python train.py --num_hidden_layers=11 --hidden_size=96 --num_attention_heads=2 --num_key_value_heads=2 --head_dim=32 --intermediate_size=256 --vocab_size=8192 --hidden_act="swiglu" --norm="rmsnorm" --norm_place="pre" --norm_eps=1e-06 --positions="rope" --rope_theta=11500.0 --rope_fraction=1.0 --qk_norm=false --attn_scale=0.177 --bias="none" --tie_word_embeddings=false --parallel_block=false --init="normal" --init_std_qkv=0.0731 --init_std_o=0.0 --init_std_up=0.0731 --init_std_down=0.0 --optimizer="soap_variant" --learning_rate=0.0055 --lr_mult_qkv=0.7 --beta1=0.95 --beta2=0.95 --lr_head=0.0139 --max_grad_norm=1.0 --warmup_steps=200 --schedule="wsd" --decay_fraction=1.0 --decay_shape="linear" --final_lr_fraction=0.05 --batch_tokens=32768 --max_seq_len=128 --doc_mask=true --z_loss=0.0001 --train_tokens=126700000 --max_steps=3867 --dataset="wikipedia_en"
Each number is 500 + 50 x the weight over the matrix's rms, rounded and kept within 0 to 999. Layers, rows and columns count from 0. Numbers have three digits each.

# up: layer 8 MLP up, 256x96, rms 0.164, rows 46-67, columns 0-95
# down: layer 8 MLP down (transposed), 256x96, rms 0.156, rows 46-66, columns 0-95
# gate: layer 8 MLP gate, 256x96, rms 0.173, rows 47-67, columns 0-95
up46:455555517536433591526470544550488508507490447448520508541452555583523531583465480483576425494534509548523497398511522483522437438519482571498448470502494504543408498539583510493528522481526507532465545457551462414479499520347564550477503502432447500399548446456590526482433460560540449453
down46:476530543530523470408535557494497602511536519484467590462573468511448472531544480444454529419504474541460539544456529376549400512497561540481582597507528507552582503468480466452437500538601532476550512546478505605569503459525411442526545470514489454460577562453519584457483495501423513426
gate47:539472461469534560471540482456417499474479528486447520420548451560467496520510492542569487540434384533524515471571418398435505504426512531468474506482493366516491368535567534502514497467513563493513455534485500496471503488472572461460404499426462599464521474496479493447442553432499591538
up47:519485447480474509520396442632410562499540457389480517492573493557528468531531508456489447450456548478447514529443413482501472501428556520550408469474466502433513479451609471526484509506538504439491473452488437480573524521462552370607519515533505514492512468452519473523444546425526534513
down47:474361425484533441505484551501469672480493545523510453480564538510491400532515570512513500546508481524581480512474470488423486487506476485525476434426489521462500516465420579555512476474454545472465518419516425471418510567574509438523446503453461567533507496477495564511499401552508488537
gate48:534528473559556403532484466550468522576563509520461484390503535482509418510573492534473443466439521495541467451551538517477406486566426474506559497436462396490554424521461513554522534446431485575503530568480558443541507503492582473461479480567499537528537525489469532449518491470453419543
up48:544506513554473562501495535478377550528577578478523449454456500469585509621488520448571501432442513503539497550533444537370550570508522498499406528524479537592410527432496522446485526533491394461546447570453450410495613525499509540573499484474470549448529515498464406524518475539472497516
down48:510524504544508424475527569525515488544459518493572452594414457575493552476458596456506536453519412514427540544552428506450544472495511445401471461496474580527534469563482540549378522552475463421445590569521600620563528503447466493496552509498551430453504479508469476505508498440436521563
gate49:528458462462542483568489499450450450479526359557544451510465414555555461555528444574496516435534426546522609522507477475520492508494498556382431447564532536436554518450618478544486513365514472516595571580631533454470551562578547505544421496626545463526526526514515393519608456507461598463
up49:501521535443431467420427397474512524529518550486526467582495485430405551474508529459473504567452561391465460454479501548536464528458559463562502439550552572589473483524438531491449527535403499480489435497432491545502475422511510492506472479553473520610495532553525521475531495488488390541
down49:614490493571493485484545561588481406548497543392567494459553573518531526508519505499451548482485469505489450445503513422397491490574528549435558492521505430529471481514538512498513524482510470553454492520580534472506462544474542578476535597543576483488578424453493513538489463500526492445
gate50:544483490530546469503522503563544548441451460495465506428502530522585460413489553503489517494484498622533426591456524514501579385499485547538502588464441498406496412424505533613463443546405560552496560548489590546563512539516492462469506492435485513488424435491627492482531498461479466470
up50:486606492551452530486524359486512409377468475454545478508370448589499465488577531518483424454436568500593481468593608478470491542562432458554524496456524425486545489545431468522454499503403598577499595514508505453499477570463517514586564457545420507428490529560515437488436476531570470550
down50:440570537488596478500469447466437393527507467464425479456514487540564444498538581526529503470484482539569459577411549488533523490545515563563589391499576499535462574441482628482584485583496586483489467450533485285489555539475508539461411407507439444516446542497491581479543473493512442561
gate51:527442470495398427457547467508496414468515438507405514490455406573547509540520521517375411547531515460457478441466492476532415513486490555426499526525437475487589470521571574537546539535459552475545574520427547533386522537518472494569535529466483519479495526523506607544425580445503563375
up51:476459417578529510510405478543476427421526561589535521392504508558434427389454548558457480442552497436523542488442588534507467478402523438478520441488528570457497467496470472507403512537512444444562512558492515495516534429487379482452489432481476482597508449529448550566549471496595463465
down51:440506487527514522612493531504502266539504518468437557533502511589510490458575521488505472539433516447600539536506569482454613473542581604502544548514436476518438534491489532597503557508558592554544424491498526531505496506559502492533481408517439499494468468539550497458526503499470628555
gate52:510496479445521544516452538509509456444534463543549513525531478548541442505416484536461438566466538469601432575437487517542497488559482482604490502570429553549454530392547511497504379503471552516521503472470477495405464492447469538421496418532420438464531574553476493556457523484431466441
up52:542503403442503496487439477471574590469473416450490440521502457578520512470571545485581429459525478422458433468448550543570616396499506431470448461476543527465520594523588526490495377501434495506453507500508531523471478485545573442497516501480462471542627568526442495489437507460491475413
down52:501558470571579485456440470567397421505486551505438462507552487478522440510500495469392466406561548495491503424466487491444512527487517461428503555498539538535399531630490432507567523495441559434578463463547392545473390450533563415488496528426573482503481469508581511445524463563489506483
gate53:507573522542548511475481466567389435614495588455532525552509513563482475533428629470570499518497503466658527555475541505512491482477514526534467490535494499437502547456504436600502378521472486475442527568513504600494539525571587510427435485541555442501519489519566484527552428394387550525
up53:349616580399493529535530565557496459536510471434453450486442521495404474435529514517471524590470548550570486455559598496576517479531510643512488434507522551486459508500526559502506483494548403501435556459484514522492488466384480487453510586577518483518518525496483499511450548610532509491
down53:496519609551478607560492450469497445502445513456496616508539484497566456551542508534501478530544564498480526501440484512530562558560494520462458496487448552550494511500480488500531509632482445545508484472539410436426432466525472495469505549503577497531522521619571613524410518513546417491
gate54:510495539603417418494401477506501578555561491503471448475472492504548469488490582425490420493487429533496472489456598467471526498484492422403531515501486424548467596486446559603425511430387561559410500540562540528481478462447496470480510487529516604570514457511455521476500420454572520581
up54:500428530517464532577447554515449486587524420527552505559527455559458461523471448567487577614490594509520408488500525547512470499570428559514516484483538537501475465576470420431635474542481484518521449528546482467416477485529393539551495515570535524509528485489487443606540525504528461408
down54:450491515466524522547486520553512333394515484441519492577505442465533498526516469466471572478541499452514520529487555508572484471467497477479505427569526544575495555481464504519577416522485508498538393478546443452551422540536360485525450556551486506417489480399548511472504447461540524462
gate55:541461430581531464529455455538423492450448435466577497461499440560447447452559447468537545501495520414511491494508484545542479501547472506495568547520518415446541542431488594395481442534445551570476577574556482439559536502511530534572486546465487488508521468546630483438540580590427492458
up55:424490561499498507570444509587604557481532425547522512436433479457480620499560365378528465581490431437526456449482459495478497402502528542458555484542519494450466466513471546507454348505509573562480386526585596429522501485508487507459587567571559506501518423492477503496508427536467511450
down55:530434467540472549510593541494506707482486527468516520517445515503495448502497537602434547448490535512611529482487530514527449515516511512488515484497419574486526521455398513548591529423510552470403542471496411631505552554439591586493554506492481499486520522372445405478603454497450473542
gate56:529470549509417400493507521504459474528419528518539443373545539388415396520569505378567432479538485526584529508499462512525549560559506564528388522505479445502485600458411450462485517511469459551487475530460541443512533567494492478543450471563504555488577416440544590563486458520419596491
up56:558558540532547564501477513477499469459433427460602444512572456462389540523599509499511472569441472485551575476486514476461499476521579529458495500499494465445487671463484482443391507477500414544499423467549545357446542535471570358447502452478520474503512484475481531415591475536458500540
down56:529460584544497481534514390383469385441452489460493466512499554427490441500576513511495470547546577462571437500558409565549518601519505521477506491531534401407554565527373477582524477428445552566537470472545581655539478417493539469432379459479455424533501479511492505513511479508489585550
gate57:524512574525512396464440501502508492526515522494442556405502474544582487476479407514420431490523513544472539438517545382530496595428496557540513462488518512492463426520512522423496475444417574564457560423554534414477465456485451519496432436461534459509443507410546524516519497502494523554
up57:494537401559506411560595494481481521497517499538557570467529481579480395428531592418516434462527541472466554557501468503503540453531522484485495557530462494478493535471471480453450513526539531423508425517533455435593561468542626424524446476545489498475522394494535561546551529534622414562
down57:481458427508463541421516552529580457541584533483401610501474571541429538484444509446486533436568485554454458574452543575468538573412606453481525565455499457493599524433439471472505542463589551418497484508523501387526463578425504543455434494440433489466471465505545503516468577572457511456
gate58:517584484478473595505466488613496493491467451511486466420518473510497527563513436445495449516464506532515495478530518494463445513489500461438493477455556504437493552574530518511473436451471582510506566508609464425426494535495527580542678534480431483414568543449619504508627544523500607498
up58:564517491442543422498554483527485453492471425455566442490499479450511475536511507491524431517453474457593494466402434563417490562502430612479452533536559540427492506580443596527501555491486469442518532469480468464505494415494414514544547546522492490434512496348458510484466506594535515477
down58:470514483460577577511533467510622488506512502566488408428448473494482524490378530553501574540471446472461415542555510582436516511488414423569460487512530516533485592468537475496471510514476538510480470553502421401453521423540516524422510435435551526522545472404521451542474576479561472450
gate59:564561524451477451561535515486510585555446512548576562513554459438542477457545466493481492475503474410517441493485470459499453517459422485456506546444433492487489548487482492476494485531501565445529463618482491463574495484617497511476447557509533569465424483500489647549586599509471559494
up59:584512516485443506451425451421441442426502425475486458489473413489454525518547510476632558472462455489486496501539571433448518557585483460424588511409495458587472552527577577507498559475524494477551488569538545487517461598471426450524519496497434506459509436461501490433543510444562524512
down59:439481560572501487508458447475459684528404524478535440487478489492536503518523482457455457546548539365528547516534455539501530518486504441599498451536489462491478526624535497417496497587426540546487491463484507434595431450457420490483495496469502498485536546500542497500513437526393531551
gate60:535481620460482432495583445506470455522443520587491353438474524491445489586460462508493407525621458404526543471484527515570440554434513482528496432533487462385518493567595386594582451444527466604576529440558551504477582493513493617465496539542469454596442486648570567563469472467473450530
up60:526507599492464487479447439590473452551526479593521487464452547501556489511475544527498435604576551476453576491516523477532430563506511616544431368475499592531510475544590426447476438481513489609415508567620464525534530516494454461443422476526580507542527453621571454521475541570531424527
down60:517523432474492548487506491544518443494451514490708494457502532502484574495487515637493534499473529471529557560534568460519450514476512467447512546502496513521434473488483512495504519554528420461498517413481516536529557570486499511585504593480503597560507524506566525572523491453542534525
gate61:510521490633603524466432411492413519453433419528499513503470435468548472549564514524548404457492569560478485592520526566541501541489480480557520503560328545531519503451524500385449533540436501528473536487519529423459499539428501498624522540448504466480373560524593532502485549565468496478
up61:554481465533466498517488511489478483460560451415495515493445590428532473597504484428582413495415521507466475480584405535453531558383510418544487476476492582492485594504610444432524541547513573487477539424519523452432493571414459423435515521422393480602530479445478474540602470485511496474
down61:502479611507547547518500509505403469507428526482491535461545529498412513444510535561460604587493464549550475435435537423490528402414514500550399527533452493451492359483468492506521345498453463661509536502467511662491421519461516623560481517467467550509534583433505534457470540465530518559
gate62:525500521497479493474445564517536511568504446458514455644486528610509544477570484441619493469509484468480526401502473494507518483464551511603537491415514470504512600579524510517453565455442562502435495462605598491518492488542493483514499528411459527543570468548485469592519385462490487576
up62:459448619539475499464529497462469586516570515547509350553588446533559483440489517437518520458428523494538552444472481430519567506527518564474455540474426516556524390587454517443517563459456539546531536480519567545528476476558449492525509475436483471477532636457552508505518387562532513532
down62:560466473366512531501511531527517569499510509459479225554477475469492480468490487475510498499519531513478414541469474557537510526483498479492462516587469471532508488453488398445514524504496533509559498463515488623579413551474465552525532522504520486423476467481520466498556443487436487477
gate63:524486551519466567549444470524444513370506426484572532522522510518495458481539516542520515497506504564485530542507394497532525409508498488546437488514505527451497573579551465469501482443512511500566408533532458554421587392542529489489469463441464453546460478497463568476486466463478477538
up63:520477541517474462564487526428491587449489508518509479460597467477583478504612424466456553548531524466485569474505560509506450521463555415482522454594484527475554571555496537501523583558426560459437547549509517497509424561604580518561548476490475504444507521443431537496417486469523442468
down63:563466493581466508528526417571518623457491482507551424512494480521448523481511445524554570474492594483551535525523563510545474534487556386454530427490460508517557554507529562438542542540510487542542476505417446475471613507452538401493521427478519450489514467532516516467515564524442466529
gate64:614441504476499436567397422470503411472513431523430509399444564459525462473486523459515449518457474545495549485478619518479469532456569535505547470482501450488390482552524579478454529484381432555431551519493432474436534484561505537449449584532466441537477569476467495511481485526478488443
up64:483464467447484548514508512593492500476455456533408563473482515561473538501422562490542450456514520528478458545465473536559449446405502424516454540524473477430522503463452446502418479520607540470411445509540542534535479595417422526537494454450467519471496509542488504484471466457613418464
down64:533555511526515510502507436506449537475487480558495478480518447615501469307446531390582421404552458469474477527521549468400519534530484500421468538448491522504558515572468515534505515565561531486481438563504480377450526489477518531459446498506573511487412552542564503470463496486459515459
gate65:496553397534461510494576502564532584564459531456533502502535523538509477532444536474468563503525558530492467480442502550531571488598414429538467533462458523516534524543514592515487484477491478525509558586527583510501498430438601552438559465456465545469506562514442489450518492555365528487
up65:433393522566474493452432421533478462501555550526433480444467425484449480486506580502558475498469441633463539348539461522504519503440568403501480492605477482513485494498456499451479551514464554523529556525471615505407470542451470523522557492452467542591475500493519532501499512569555507437
down65:515533425544609440526547539552516639581483524452634458494479553528468490590495484481486547476575512457509475511534505455464529558588457489618549438412499458536557530507366497531545422539510447403477480460483467537523530513515484516516425531539502587486524552537467485505563505513516485543
gate66:487438573463496499490439500467499572462575430541474440509492523560537492436519533509617497441523529468472571552589423442663497549533514468521522581437560472476514519493469506520506613472496435454516463509494547466527603515493527471426453490549525518439589445481440526427429546533493519483
up66:513479534449446457545451478443519490484574452474478503475482525552510501426548460527443375466523590425519468462502516533526482502461504488420444531466510418440565492482487526519484627469462475452497500449539473519493602533589560388476552524454507417468518494426465591473486412527519562534
down66:509473626523480538476509507462505766508522449505558468512525546570498543511447487532509434508523522494487539479454556449502436518478558404491443564456507503511546473541501513478521567563432540469523487482537418645515582534496607549513444523467553459584481519565546477472554482554511536532
gate67:581491458446526441419517514501436479493402512543454470530480508454466554483494452485510384533507510556386498521567518440532519484458389492419489492454443512371474519534493548529461541384449411550512521458484430403402503533480550422502451479540563497535485494526609499517536417460399514535
up67:467503536518404625432491460566589437425505479525522422498481469458470500540521500540575512512513438504475474515523467475455542474546619506472508515523517532485587413477526441521491511486477468474488538491404584576598517486579414403515441495574456463501544487462523453563485589465451530455